Part of a small language model's weights: gated attention, a variant of Muon for these matrices.
Each number is 128 + 32 x the weight over its row's rms, rounded and kept within 0 to 255. Layers, rows and columns count from 0. Numbers have three digits each. The size before them is the row's rms in percent of the matrix's.

# layer 5 attention output (transposed), 128x160, rms 0.145, rows 16-63, columns 0-79
099:100139172154131098123081144126134120074080146129111195162170142127128120098149156144081110099170157126190137069151107072160161072165123113128152119124089143154091081146133178149078180151154094161141169155085124144149125128143096148148134080
102:117092159097142097127139105129114100050144133088083083097118147122137149146144135066015167137162152108119122134143173157075059104086081141075090169083149093077090148134100049152165124166146150139123184076126158103082148172109135076111095160
100:033130136121168069130081161108106070139139140198133142181099136113109100184132118117149133113165113134090145158121123123136114110160144091144132138146117141104110135121121162148175193162129124107117128156173110093160131105110107109124097144
108:047059125145125139117145177132125101165139119070097219127118132133124139132139091147088137095136127098132094134136134106134135154124118156100116114115122141134126119157108102061198075156151148056199154106155127090159141205145088079117093165
101:118091118186185171213125092151124097121123178102226051164145130162124151134104175156162148090182155125130126165194132177132086137089126148151150171143164152111061137110160167144148123109121149145140132060137170136081184132143095119124140167
103:096165160188070131118156134183081148105139145165124080169173115064155109170096088169131140114111108138152165067102071087070165071144109128155089088142138081143157172132118137125103150148150137103143069168088084095129155069113101139197123114
098:100193098178122127094097116103141111067104139100139128082114177115115106134200141126173124059192148135137127143118158125106150107126215105151176096104144153138122071122195162126094127189087096165126122126126121092093179082109129126070059137
098:189194143163106110103077127140154145166150147156132137158157164119131112105186038129167091072108127125141153131174111173181093077166112149181103084100146117119165142105103178119108179131148186055157144157057148097095075158115127111124061181
108:077200118107118120122117111165115151115100155132170068130132120117160100103151116131152170060092086192114120157160139128148193164133121067089121147169137158128092132136128058090056128138092102097114155103125130093198091135171129153049147114
094:146128115121145121144082109129146148109179130129174130116113153105160114134139165090133110126144091110146149175122088135129064182164176106072199141109068128125112133135156117076155100133125105168131195157079127085107099111101135113035105139
101:144132131151109204178110158136135105121177099102093123123163092146082110148139099107118092139095117097132129100125064126100138159153132114133102086084150151091106078142154155129082133117107164150137125198136077158142138128076107157101122108
103:137116130131173119113089201122112157156162137107188174155173116153155168113105080188172130162120056143134127070143176165152160112118135152136160112215122125118075110099124111111127058112116100126098154124110120159159101133139119203148164164
092:145119085083174125096095152084130175114102118135108127131186118109149088104141137170163093092064146109077136116097162141139144136136103085161148056131088135141111157107159131113146100147051186161085071103073098180157142099139133179098140164
097:108117091108141107152125151129096145226141106113180141137120175150179097099128154156176121113119098149133146124087145128163148111135063117153066154144131179123055107173140113140110122155093113154178127114116132161073114112143137129177155122
095:147150127088112182181129178152134174160106130108140140132133140194166149126146153110117160128123167132090175145144118133103142105155124120166169189125058102175108132023132082162121115057127164076140148091213120084130169109145099139157127128
100:101138147122146106138200160117112130118107137115164120082110158136108201155136146182164127119081141121124115152146118071126170098131149149099143148121112161079151179140104145177153090121090106128125165106142062127079178108166158207100140136
098:106142168128136102150182185058075150143121060160127169149070142122130158135200143128097138086161100136157111193115122190142131072046160135105137172161113159161229162120096119169130104145175128143155110133110102107089126150107162092136081126
110:076112202111061125165170131081133140154220102095122041099081096116109120097167087149145114115097153119193169091113073193142124114080161096195085161117117179128075123155155097091115105141123086092141089147142143137129094144127123108192164118
101:149111150133085124111130135122118145172132156130141095111153179127130114106127187134071105172131102132113139118115128147162118081186051168135131100114155155198116145099075199148093111140088117126158075126120124067131059073163073054071161186
098:100111171052129144141155106074131133098176127168199159160132119098177134167110123091065145129154073084170133081120088146123111125113181142097138104107146082135119169145105142159180124158140112135133132122196151100163208138083131118121099064
111:085119111168121152148182207126121115102067171133161108115131170148187156196196182120128124127142165128116099094084101159115154130119138125137101135072084145107126191144125128183098123128143099128103110134140145120114098091121155108206123112
093:184116141140076110136126102140130096112154131123104070119142140062158146124163144055144128148122137126142127142110154113137149175150124099114106118146152082094101149055138109106172149157123096154137110140118070174139106085113076147162171138
110:214161150089118191135120170169118127204118125151109157088126152114145153149103084151148153122212149151078143114097079134086122173181120118100203156089119106120105118108143133122167102126140109087089203144134168089107153154117184136138142087
097:112134101188179198166134102103092087085098158214154141174149138107139121121175139172132174117126169125104151060143145171113145103105126137110139069109130131133089203191139111125074101069151133162106105090136122086130122129131096173079109162
112:112115077128165126086121129138122102143117151105139096129127123183143110095128186132105113085168096107174101082137116158097065207138159153125148190153103076130106165116118153131136172195141209139146119075108100090133123107214144107123103105
107:133110163130154109077166161121148078201130136067100139106143130157104148129137103144128158172115115102103125126156099122147168108118157136078107075194112137050068082164134065164137122096119140152100186103169154189126132109132054094148129130
104:123129174122108127067084105127106117109139153076172143109085095106134149170118111147146154103120093112149126116143093137131117115130168126148070158159067117101137164158094138112070168151148121134066101146018112116139031145125176146169102099
102:134110160156163123142119135076143150108063184109134123099090106124115102103133101109107105128109162098113089150160106109120128119159198136115083164102113134099109126132109113120083094128130142122124130106107173148095057144138153149105133096
096:159125163067109160148067155180137174177069129134122128140055165043122167087202179122131107111100124118096093127148116128074153126152152112125094104088141144104102136134104161146131124152144113168105098139146137148140125107115108067128112124
095:154107131082115163179082113082115151159180093129131135138129103143118100198149126167134191114147103104176129105162150131168092157114040149158088092104108116144157161107101101107115125105131082145118132099083131092158174120143139184088148112
107:115112157142149177148167136143079105098187119087094122137139115071150109148126094093123146119090126173123143129120119144123167110150165122193108116167095137126064062088148151132135098097164140203129105141151102101100125164118139113110079125
105:122164118132106128174131147147074136019189162072107089143104100158176056104098125147114107064132175106147149097156068119141154149180083137104106178189136083114079157081136140180140142144174167143109139120137106122105084153144131129173166130
091:148165100135130142113131179116153159138130124127116181167063093113156130100080089213114131127131098119124164102132122094079106149120184115161148081150119117096103131130128102124144098087141116189088071110136126178118142148152137161067144108
103:148106063117139107181075149136143112093119135116127065177102152123103122147140179113133066093130111142135105100104168105134116105159147104112047050095105100130142078070149120135178136221120172137168117085142147140119144115118110122078136122
102:114144120113100129129139059178088162200088145127110195129100108090176156130094106087140181097113129100168192112162060150129139117125142135102056222169119094119118106145085105112060146138133159160098141106071078117101148140091117114138163121
101:176175107091181159110123165140125135108142140160102133143129193089183107104122130156101167191102130118110104126078184087138129131113142122127182171110126148095161193153092130132090153115107144143110065086104154139146135162142105134171143111
099:148153144160127167177131161141118104077105149118089112056159154089136153155164195155127164136194164119064145135062149146115138168132112125103176090055107074142167139154111137101143153144177124121133151116135161140060127129171128103086113217
106:129255127136117139185156116053167116134130078102043115139166085189102134126130151130146161109097132113123180116127141158068161160112151122068125160168137093114103156167156101096110111079113088158128095088108108154124136184135102099134097131
107:096088088140115139125145117109135142120155116120147079140162064136082126086127113083128079100098130130102063101089125133194144071154096116159150130137124167107109109141169168117102153124138113116166117139143122081192191137108140132124124132
108:104055132177095112104118156154188121115101117114158158158104189128122093082067173064115135131141088148107153150173171149145103152074120113102144102133147099098112203109089061165108128133168093172063124146100176163112131143070196160079147112
108:149133142153180161101190109137083151149170114194112128130080137110083119156203104109146179144138122155190154164100168118073150145110168154099160179104125110149156109089139132159108156097127145142131156142173131052077118144142070069170169169
099:153158172162122078116141157160133120128095128110144121187100134127091106152168133124138082174106131077134143059084148113106137192173163087130168115128083171119112088106110146123196151112108118131126106094154173085091179107152092136141119133
097:141129156107065147146163086163085116111120149101122130088147126088150112126060126113142158135099120132094130129126134155130136108112105171115073136125128127157111141131143135113196096162185192143171132146201128117072122167148113082132131130
105:127117171143064143151157116127097111150160174102154156160134084150092082119140120161153182123122149122186098160133139156118141178152140171091143084106131145098161109154180199141089093124095118075154104170123127136118110177130123073096087119
095:164189068126086142148147162127176151101124146142076183123145142154102090155123140098071107165103096130181139165130115122127150147087151161086131097132161122069136077205157145092123147158138123086146108164113136097129153152119182091079180136
097:186103063119102103133150110061056133100153094167092150143182093176123144148155131126122072104125155117144106061165139130145083133146115072140109164170144125171155174149160118129103121164114157074123154136170086126128127125125110131144128125
107:085126122187099170069153099170112155129109125086172059141125156122113127130129148107111130093115109161072129132130132143103151108049081124092145111113085103145138221121119181108127147121132148162118131062094058128150196127176172168134125112
106:070104142187145133113153187087148120140094067098146094147091170133165163121109114137124078099110111116155169136148100130101157126120129074155171143161091070144137164130103117150135175176149180141138111157071150084158161107146078110073152168
# layer 5 attention value, 128x160, rms 0.147, rows 17-63, columns 0-79
102:221118149072087154125164154158112043077149110131086137115158117103148161137095150098077171153076171160081143156127114110112088175132137109059079105126139063098090185107153110133113102168166150153107175083130112086104154109124118075084089174
107:067078110086157140140099156111135146171157114126128086179132177109142117190107135096142140141158167181089142152126128122164155126196147114156161077119074109093112130119052085121164164155141115153160147159140123113126108158136130137112155137
111:110104203171176164152160120151091111110123111111084157098076165164062157162132078132083169090086171113140121129095136083114078156090137134163124104174122162131065093141124111077129111184172118107164120115131134074131161137134134112081078102
098:140105133158112149136131139126070143128072149138142126145093098130192201118135125155169171156095112169090099082174114171123149152164164115135133086074143084159100147068148125150186140137140162097075188138127132158116137176156101173146071153
104:108179123126105142111167164167119111131171116189179117165162131106078105120036115109145112109123158095104117108128118118163169096159139072126119099131102118214132170184122202154097110119140156143164077131118096050129076095148106118135159153
096:088126121175129147110121146086103114113163168107154139108122156069172168145125174137180133180169154080056119129192143132150177143117153120161103102053100077146152095117182182090098105142127142155081137185097095141131200108160090122121119197
095:138155109162118131109133112163129136121140164173083148135178107175121161156169152107116187097046181164103178088145130158132137105159099148113143061116146189166088083165142140113127140116096135145112149122178139063214156159152140145099104147
111:046158120116138134090124065112125153117120130129131135127150152141194106134125086122081135121076100087094094096106155166166149101123079097135116155115083145150094161068156114137160165119150094111140155169161114148120090126193112107165127143
093:172099136132100149095124142079102144164145152121124124099171106195155128143102101112180169146124093120135104120146087158134077153170102122113150137107133163107105108078190060136123087192137165130084165139108112147178163134130106129105155162
099:093149065226121147176140142123142084088124077135113149078186131126101106115171067145145088133091151171145040113095118115070186179092144107132115111143140168131141085172148132141137105130117120115163081132147094115118185110150123166160173134
107:104105117147114083169135158120057168160139157141151144144108066107135141102137122158113106079115092141145180159077060196132077099097159178125127159149126145078120135124146167136132142116130087184169178079118169130108104139141128195116129120
096:153135085093124120158111158140157158153117150169157090157173154124137079080156163157139057111158168092136176151171180128172124101153070123124137105129121109082097088116207173091110086083054147122147101119097118217155124143110068138143128127
094:139126160127129129119153138176116111140150163114132123146163106120087086134177134189133148147085126137128108134048136156144117114111112184159173113119087131132124111103117120140112168140073142151205134168177167201130027094143082142121141183
097:181109116050138142141202151119130153117114141119100121137096129102107146124145125141128132164142096107150208157167115135111072125111198136131162145151050124174095107131182165112150151112127163058104127174144125077120155143154117113124167123
105:178095149108092153164120116118122127157090149137102078103135163092133167119126179120114113110125124090161128113166094115153124075095117177099109097165126156097168121092114232155184123132173081146105101187188119144120160103171164114173151151
103:121157155140108168092092190127110147102070096102104089193112090096126176166107113116157153129080130183105118167129125151178082124102108128131113053136127103130162077139101143093098123151109139116175144123153120146142122105107183078136157111
110:140170157118087101129087155133132108155147118105149150122099166075109084178151097122142092179111173141157076102186057132178119093121154121175054206137139099114123100082135148124098119107182107134114180201174102107162103078095166126177147087
102:138109088160122097066146126167123194107150168209149128127115121202100090134173193116137055173057134143165127119145108095134109105222117139079137093136173147153118191130141156167110133131125136106122158172138170126188119123060116116111150147
098:122145157044149119101134132105142081160091126132102163116126170109195101106138153124103155093171093095134129111170117108063083057095104074093154068150132108137175165113091095170101085137171122175135154132167150132154153134101170129137120107
109:121071143177116106105165170081141078088114139129163109152160138113146130191160149151131126101136057125148102106120116113150149127135174168163113065137063088138178116091140081153091171142148143099120091095098125145072077084093151123127120200
090:177049138105108086156133131153111091101188131125140102099068110122139095146114133072144119165127071120155075135121075157145185169161143067071108148193139096104080162090185147137125141133139077098062127140170113154100125149105100173160127168
106:093133109079157125117139155099069122156153204113156167132109092177104130093154097135129180124140122124139200134121077157109114176127109144146156133075125104099138109174138144126182150088130125139098110141200160079166161176119135129133160093
095:091091112212153174193117102106166116125093158167144126159123160122145122155177100095143151056135163105136122102142180153161111150131128162146127062129088097094131122155133149173078136104150121151108109117090127141107090144122155091095157189
113:095134141123102135117136148189138144149120134133152125118124117123069114096114157113123119157133152136131151139088141125183112188124128144116105156084098130161116162117128115170180155136125161126135220117112135128109135189098132081097053111
108:197097085136175101101160146168142091151085134098152130098142147174128131126156096134150159147092158129115098120093059120103154167138102173100100111218191078088123129169095120123181139159115088108144142156129155124059114114145145136125153129
102:103175200127129148103102108179101110131118133131129168146169162102146180108119134172105152084085133111103112140057120135134138107154109146065091106166126141091155130115161166121047121116116124118141116104089095089188042080122151122124120116
100:130164125168143094143169116084145134123073134128134158104130149132218150136197125145155070080068120152109060138172073138113137170187137135075127126159125097169082055082135134127154051104156130117120200111133144122082092176082142099130162130
099:144129221162131085030119134173147168186152062107123134139091157087150138142138104105198106150128131117148134138156079067118154158101142105117139070089132103118120131120105056103143165115167081088114129098128157141169168106076128151115082143
095:126134123118096128171063139128147213096143126184141156112156182115129163116154118095118149145107092132205105094098120136112088145107030100143105128117208087149191158123094083105141068128106095106115112127127119136133132123117148132142122149
105:164049191131131156160179141119093107145191084136130163126106080074054064184095119123122125155119164126157084158138182172136140124152162130178109098074156133120151139133130097107168134071171111147122104134059149127105093186102141136130124094
104:103172182110126141155203131130074148057166119144096065112140189126127103129056125167108115126162162119150142098145078161231131173203057161109097180121118125101088163107161182134138140133139154153080145152154083133127095169141153119110178115
094:133170150133153135081126158119129103091151131154151115146085109108168119089166105117171082062201142108173160149062129131092121151098160119123133098111093165131036089152086077111120131061135144166109074161130110162081120112157159133121164099
103:075048131130116141152116099188142140117105115035207121116086197152112145114156153103083126143139129180118125118137119109122139185125128109104123124113154100153140139112152135072106115155116094148172090135184145120109150119120084157067085147
108:148160151098079166144146118145102132095157044128104178161144086081148110107082073081122119114076169131112154139090152102182150200126073139090076155152109141156082152208157097167123185139080073127109139131091143092125139101129154096114164161
100:130150106074177140151131094120116225089135136146122078163120167117125109063118133107159144124113142133103134126226143129173178113079138168075162162091108073123124149155073139139134136166093076174121107093120190168138136174109131127163087177
109:127134120145201140115102135110087101070144119124119089111170096101104081126163184141097148074149140142097160127129098118121082141092124166138152113045113133166167110180183080130157172167100092159097164096111116038091127100153116150082115166
111:161208115112107145107182093100128113056119113124144050072085086109106144131171084108124205141176118088098160118169178114135169148064116165114129149116163120128089104165125112152114124147129169106142106177102110103122088127128148089113116166
115:093139135182119139181148111110116172112144167122185137137095079148085129094182096114157109162152106119105122092139150061173160051075147154224123130110153140116109151097105116087130149115153126159164133146172105130127133154125141196103084117
101:092133109186104164137120140127180117121121106096167142205171152110150170093098117097159147132141143170193165102109174126115052132119068121117115122123114086133124186089119079130137086138149098152104162111179163159146099087122083153132178080
109:081095136183125115126134174125100181187179105164075179202082137117120139135152164134154178138123116136125114149119145187138154116113106123105152191171070082156116109146135135187107138114077087169042149132128154074123160163212136094119157145
098:138090166103097116105097149159146143185099129073137117166108074128128102094137140079151152108148169143176155125123123192091210143097194122163187132123095193171117186174111179121214156153087156177093157141151118124087117164100143163123106166
100:118153193106192131160149077148101121165178088136142176112156109173124111105112149117140112171107103132115152188142142130095105077116166156076129146093095134135087186137116091104134121166166142125077141137144123155125108136119130143100086100
108:107113174169079117092138128068125106116121116121122121091137076090082133157145141155178115111087076212130121174124118136139096103082125133092120120123108234151094152166174135155114134162125094088100089192116083125181131159139184146116130130
099:081195074142101058132161159083138112133135144116106127075171110202108150161136142123092176147136121143182179151135070115085150121123111072122150087108160168107123109192155097115144097137123103155114136157098095077123140205110118066157140155
096:178160122110134067152127117127110126104072118134104132136119110122085098065111098124105157108199200183131063169123118112128153164118121120190080229195095090136138098154116154121114110144131121107136093166083147087137133141082162151124122114
105:071118085199135182132202104169149104106126173147164047142154048049082141074069158152096109132102134119106134148115179126136163118075076144116131179145068081124132160160124172174108122094118150077140124092112115118100119113163098130153084146
109:134067109160091186076076190178104103157080126119134078154097132106198136168092145152151122135140091109110129125095105134097176119128130165104158168123117116151147109106089114069110144178163119081135128174122156071191111028134059137100118139
# layer 5 attention query, 128x160, rms 0.124, rows 64-102, columns 0-79
069:088154069153115124142085147131107113132119154166086130134198162115087153123170132177113126122124139141147130153091146138146140083159176127131095133172138177099085164116173069224111111086098193089096081132108093100155082133142121194091129164
056:156166090081110128139133118097131123174111101139113139102183116141158176113128132121096091113122122163028129136112069150137202108155134109105101076074125122116186112090111087196098104115156161091081095144103145117090097105181178168148123138
062:134114115173147127161138098164084115151137146119155068157088121153167161120068130111158184103070107087125103160146193143126122163125147056100188099129121130176118143106072101081105075134079104124109153097140147161131157134106067174100150150
062:086137122174150093073160137134122099173113138145101149181130114128099137167149149157106150105080177155114090117094121133188155129130158182125147089174134157057107128094099130221098086123160143133168190083116133133095138152092199052104080170
073:139159121170180131149133174148167136114107108128071199138153119127132117100175109084145141144129152144178105147068154141152198114112114116111127143163119131115159166182203132116153170113119168165142070177110153105163052125143119127138117098
064:094116177100127164090087125128091162085074138165121196122097109172126055138129105155143105129139074134096151132138129110124126094050119128137106186062130116107163137145178139115103121125106162121116105149146138127187104146128126165142170114
065:115179094143120142149162144116124143164066109094117185092150095145117107089183105150151059147108126121124091100072124147109201164114114079120144146144096103117144166186186147114130176100102118152137127128098166087157114134108123089147134104
069:151110111115164104105081087183100137090123102121142149101110103107145134148100135092131129156152129163060110114151119118075074147087110129122139203111101097137153053107112143106079111144164140103168176194132099109147165079148083130138129143
071:107097137064122132093139109131099166134151115156090075127118180134149121174123148139115112099142110122115089155153175121133115055111120159181106103116161188095126126073053104152121112193130114105120129134118107095138157145131154074120113153
071:148106164148133071142126129076173135186124133110186103067140189156115184079147137143099137086098132077139139115105082142165118125172160183144135091130179146160140166132110131128112134100076102143061158076216128183128186110058117155110120144
074:149137093156181166096136120143135175153118110136089160115110099100124130200167097164103124151147121155115093147101103144115149090125117126123095110155116113063086121117189160104131088140107128130116176107100181093143097160172152083089088143
082:127079060114176087070098088196112171125160143188155141125104140179128138139128140125108117126128127176121154176145139150114086124128180126176109128098167101117140145087091113092076135158069104069090140118173067136106175148119112100135146212
086:129158112135146161120061080145095168093098111152121152123126158102116078127118091095183095120113110093100083143134117112109139101080103207158142059115140167122220156134090172168086172168145088107095090106184089122146116091094133111136119153
088:084119167187105162116160135097082009151108167078175077138102133069085169144093118168140119080111138084128110109124105134110145162104128163108109120095118174087114093158063078158136086154151131155166144120127157120094135146128146164105163121
092:205125123145091064183185143149157142225117124146115186137200184139138146132123117147132159135123171096094192143088150122160136114160186109095102096136184175181078165146141120092138110111086117116100093132077160169155154150136121150137109070
099:035156144131108141142135165073131131140124097097115155105108137126085073147088126091128175149090142174162132138116075129098173143126152129090100153066133094078178091187171118139177106121171130103179123162109110138121090122064160082105109103
110:164192132206091129168116177090128162123119134109098149129160135062124118098114141126145161122121123141135129172103104108143143097113091127128135109133143084139147142140170187154107082085141120149119124122113129139161114086091170102093135104
097:173142064126176128082121137149148154141158142146192153174138133136130145152161113122149126131137090171118124177102112174155077097123135171202111073146132176131079180063104120103077115112100140136068095055163104088151140118121124110147094156
096:148161141123154161128120092158103065128114096153114116197129113097130116108102157076129143078172159083096186142146169168107226165147169117127144114161120139153156106082108148162118144239110094162112173151138095136137163066101115144127197127
098:169180117111105104128119099135132165113130130083099144115097172080159175103083107118134130153088122119153165157139136103149158135157156136044098166161169122179060102184112104130109073080099147104150108120071122170130068126100147105148134083
117:158171180101090137175093100173058120129166129080104148153148115089167135162060095095131104103157141087180146091152095161047131135146057104112095102084100062136121151151135150107147172125166138075188161160085108133133129102176128105155118125
096:057143156212200088161216126162130096078101092130114069152113158124131062129128134113135177158126189090157111156076085089109106160104139098109106175148157151123167114133137116121107156121160120151127083154078154089075145138139131165124132172
121:211140118024105068114110061189185236105112161171088150141088112143166130134165101112093074141133115132094115121130147112141095161161102137146076156147152138149125131124054103121090172130127178080107081128115141078121121120156123121185145171
089:089075090165114098131189151115136136124181126161076031090148147143099087132125147167156105113105100067143150130096105105149106146132162131108140143088148124018112089119143136121092119177129115138152081070102161096112145142113123124070090115
098:101083085207145090152138165119148108162076140121150165176097130092050098109185111137128112159110141166146163121104164166140131106176160100090127090116136121096110130144091166179089101186139169128096101083114135198136126139095119115093103141
114:114142093104114238116074087085075116111206111130148121143108078084120111151115124075101102102153056089111116152125104141163174108057111158145068128150098109078195089106098144164074141192138137089083119127161111108140114066104119122120150113
094:141159170046137121107167113095080076145126114141139107082109071194130105120082121112144107150133083092112083064122060163129097134129148120090104188153133131131118066134082128151144139121182150075125175136150168121147126127102106078094112102
101:169203140177139165098163114094146145115136133142114110142158117087116130146123139080142113162091153147132079172131104128101117131170109141062200091082141170118102118134142152110151110098135147111098148123110194091153108113135103130140120089
103:053148083111127079127190127150144129112140069073147138111141158100142196116125132090096187118165085071143131124091118058141139177140141101113122188128141134133085085178137086150163111197128164133094148156138138165137160136109126165148140088
128:122099155214083152171134146157114139122120155094127138083195047100165085174121092091120126132054115113139092085128121109102092131194115111135035130129185117146108139131203132087146127092122108074096133130085118128203131093137125111099140073
115:050129139076089137119092080154193060128121131069143148115080144101099070127104125127123111154152190147171177181112167116141156190114147134146154147147150139129085123142153078123175106197128102094148094143134131206115157141100118140160111121
102:106097144094130132089113211098148094096173194164111209105184085135105174155100073119056181113121085116103090150086113151140128148135160131101123125136144162091092123169152116174130136086120137173157138171138118127184136172117133125155135095
130:091113163144185129102097139130092099111113136176164115159084114107131147187167143162103108164144117142049155155143134148105162129102150132111099082120080192144141167110075152161121160151121129210163112086157107148073109114147140143169166200
103:087176100137130122132203149104106100084151101151099121145118133099159157111160173097145149137053148136123106148146158111110129117075140118107108152105126157130103083114109143099102130137054106147086123114090061165087096159140123136083129134
119:140204127082161168133089091122140153125149174153150109138126174088097137126122130140131130087185081119087125155152168165116123118083161110185137108140160150100125108107070102096158108122109095196180119163156134098143137104099151152101174185
108:148134115074113095095157120175107201157094079121113158145114108137162128144184150139101125109109138124170093177078167143152106123187110170159100151118141142146087098079106174155116146095098185116100078093142132180097089129155066039149118175
105:137079095070131141107146177231200149194099150156127130137185140099120087149139121154162081156141083098138191160150102124097119142165086139146131086146109135161157159116134182100129178162118098144134106176135156186131079132107129146084146134
106:111098110149135092112209108116158087132125126131134190066121116090149108128102136105061159178149117195154135166098134186143125104121162161136072132122107065155100133180074167134161103162143143132111123129146135131109061159109138111117112124
109:182111124199176148099182114085103156199101138110100114052168080114109179077144122138105100162150115131073091111095116140123153131189155142124133162142136137109162154163107170174098100094128146095123112120133141145101136126144081144093165154
# layer 5 attention key, 128x160, rms 0.127, rows 64-102, columns 0-79
072:169117107152110114134160132106106117103166060075176113108114091115167105155092139152109189135124048159096162112147112087051098036166079168145187112073156160146149120185116144110105133164101153141186112154145120195121117131163183130163196121
068:120100134116144194167130064127132134146167154069132134142102090108156173176131130156150077092103126144125115116154099094126090148091162116123164185084187125128113172125101128141135134144087120194160142184118090162146193125142163135110130118
074:144139137065061173116156121157072144094152149142088151169126103124115153115142201087143070081153101174138156081144147101116117156119108135186069075205134143123137114178170131220161172138144119101128076109145105104149157146145113094150137076
071:138164122158067191125107210121142135143149161135096143122110101171142109190119115154186102078076122072111176123167123083151084130141140143206068137122166069145112162132113152112095103112067131177076094174151150118102150130184191205172157109
057:105093116127096123084152122160167077142139140091137114089134171111135167106131100128109051108082196081185133127129070124104128091132179114142127091070071132155138057127094132142052114158154127101143124157144072097096141123149168130075125138
059:093162098119183119129186165164142075151111117124114126115126114104062164084122138118147210138166186173146134115088120168136149152195119132153157128090129133096131100126149118142162121174133210188135166096153082163134158091104105088094124133
065:144074117111060155138078145137149099147156117124137102116145167118132131103130129055093117162117155104186124127079103103068161088156204164149154123055106185126117141081109075110101090120173147127104181161143090132164099083085155052079095136
066:077153125165148104167175131185154117145128128132106171147141157099086097058141121130123191111172154119101139088184070157155127084149071127112153118123202087063156127138203118166120146168106140098111103112175128148093111143152147148086137074
072:163168154186167102135103125148107183050120136100094147146109138138191038077104138099162145087175148165054105119153112114125115093127104118089132140177147134127143152122186131130121132078108125126166086150197154133134145128146098105116107093
076:142146177121182154152131103131092095110125153174097086147115130137143160172077157145123134151137150105128132120187136113170136132078120067082088186177086130173147128101055187108113136132097115139131031123102150128121159173174130091171187106
074:063124081101126086127118134101135147146117093078171143123160118097091111125153120145125168149083213096188126085157153110104137116122151100142122132093079149088120093144134104117151094146115154101066152153072115130135098097092139107145099114
077:101086132150152128085127121094142142135108105092115154127073118139122115091074122116166152108099084133075075152133095145130049103108092137114149117197178108103101119115170105155122125082131106090112129111168154089141140122162133204100143139
077:097172142135190078077133108103092128079168109098174168086121139146144103116056156119135164096121164125104105126204137079169090112122088102138193086119148106105134126115157095076128099109112131068144091141177140164191150034185046102159139134
083:173091112149183070147053097095073143127116098135171106108152141136201109066062150139135099122147132150119137182134119148142100101095080124157098132150136100124113170119097183085098167072094126110154085133148182135184135144110142136156152128
073:138117102138156119114144078150117051145192129184093138112140127174142170081198109109176114113150138134193091170069133129108154125125130109183140130076109111143100139139121113059104130115145131116063081110170128210128140129114125122147144163
078:184142069172146138160154117163163152097127101142129156113195134147159118139176116131154132110106167131142174154076108084130144104132098174170137092113148115117108173176138127150112108147102128107101120074133132150204099166043130137081096119
096:175101147085123103159132152137111125164064154133127113151177152103094159138219097144135103144091167109174131116125140101104162087150157122130115084079130139144114084116127094128165158106095143170081132120035097148118080143144159078123147115
083:053171149122156127105185093152190155096110126088132147137105118179134111095129082132152153098118132105112120144153105110174114114072119088117174175143168082111103112161185080137144084145152134074130115069237154171133152142185163158116069156
100:087143148066132141121094133131118125077102123099139131119064190114145134097098102097167114196142097188109103144149126152157124059072096066134178162151125110131091140156063132135144152176143174081201131181190122123096069120177093102104093171
089:053118034152166170125079133131086102133145120151156087168168125116083115110185152141102106133142113127203096159132174137147156146123166094104133148166153087139063087119092106106134131209138141059110123121103074111069110126060109120119154128
116:093169169178134143111148120119083145069116149133131139089061164179149116147040181143125066139171105068096150160159057134131134130147121155150172094107157144078066158154082154107129119155097124117135138158098172134177120099139048093128104151
100:102109075102113085153167083123176105149119115108123145123112077127166121147056157142113162150087127178120137096144139156124095114118111123158122187127076081062083129155163153120132112080079150122131189171094119096153117105130090145100056118
123:183175166142089172130111095144047165134140143068130143105077116127119129165066171118125129109152103143097118145180152124140099107150102117150118115155114101123129160101105128135103171110145087100151129135223124164138126143137122101134103078
094:185121154133120159118073099112144155140099070119161174089109139107180116077112124169182097134099134177153104109056148140161134050142114156164136148157126127061127158156158160106218091099153107163081160127097137150140122148124109105140095147
099:184129174136148102142106145069167163152092076124104148126127153144141114046110147146071163127107170168129122121130082121147146096177107141137132165067150135145111122153139174123170174119137147167113181100170148141078154099129108105169114206
099:198188119139114093151104160185125134141149118113138163169068154097152062120159119104198120087085097151098158217111162144158109102126107095127116116184113123124125109192150121081119112112100152119200088057147123189111165151080126143118125103
117:059115173098073117131193138119156158141117103112191103144069179106136138094096148141076122114173095088148121071133114132115175145136092099155202146144123133116103140104117120120155164219152127111101165164183168133160103146116098081095159141
122:119061105114127102150117125108173048123105083180126124146145124116109173141220065120143077188070152106118111082144074132072139101146123127090154173063055139156145113104100142105175098112084174163110138147085101107107172090104112109126118104
121:125122129086120114209123155099147150153116089133132124137105156191103196099202172150156089087085068126155120134042127083111186133114112089112148101144069200143154136119099101116140160172111122118103192139109134132144136134125134117146132090
098:148144125153151192049098120191118069100221169137109115112103151124106141100152148138082159113143106128096177156155108141089135100130113126166134070080153138093094119148126115127145078183181132098155116150138133144088130183160060113139130153
109:092078152049167137149163096126180085122123131067149089112146132170142089151135172111136093122093166092190136084170109091107188178146112163153160166082065131133111082119158142191133160144143155117110123130112177121158157147163136135146184121
117:157068127046134083149162122065138122115108112117124131088158133167158122069139111140123167094108145082145159109104100130121116124135146188104105207112100044155071108108169165117069150127119142098140103134152099157127102147157076081138136110
112:114144127104139148081180107248142144123162134047167158133090149088120096116091110125137171079179140075069148128171105157088118157143146102144156156142129085054110113147159107137158071159142128136163156133153150117132093135178122140110129134
118:112075131114136075214109118121188108126121162148086107162127141145124152130190130144145167128129111079164146091084093070103120156119139107154098120133137158178180127149135121160146073145087133135130125102067154102122112201147139162160153129
113:146144142116136128122154126144141161131091163149113161099121125157106072091087092098117153120157169156128133122116148120093141139167196161132119099147081150067088131113122141053202116184132118142044121112135122121174155111137139140070103130
098:136070162112187138157085173108136197177127137089139127146133133139194105122141142122141142126117092029212110165168163132137135166122103125072094165098158150107128092160146139147212117104161126162129151165104120146155138134171154085160153112
114:148174188183101120102138135136107158068124081156125178068096146085162107104066183120124115129126079131100068181071122083200145116163099144138182105141109123116141150127137132107104115174128168122129121098154141158141073073101102123126164147
120:074087090155133098180187118125111145148138149132073104182138107137101115118153132138155112151111117141144132121128155129033105135118151168132163168064103120164154161093125151147195178120114139101102146154102126137152131169137142090128163124
100:124155118173136198136077083141166210182108148114113093147190127139150140078115161132122110127114161147108132158172136132146127151143116161163125117106096154116146155189138149089135116149122133140226110128138179135197130083162132097103083216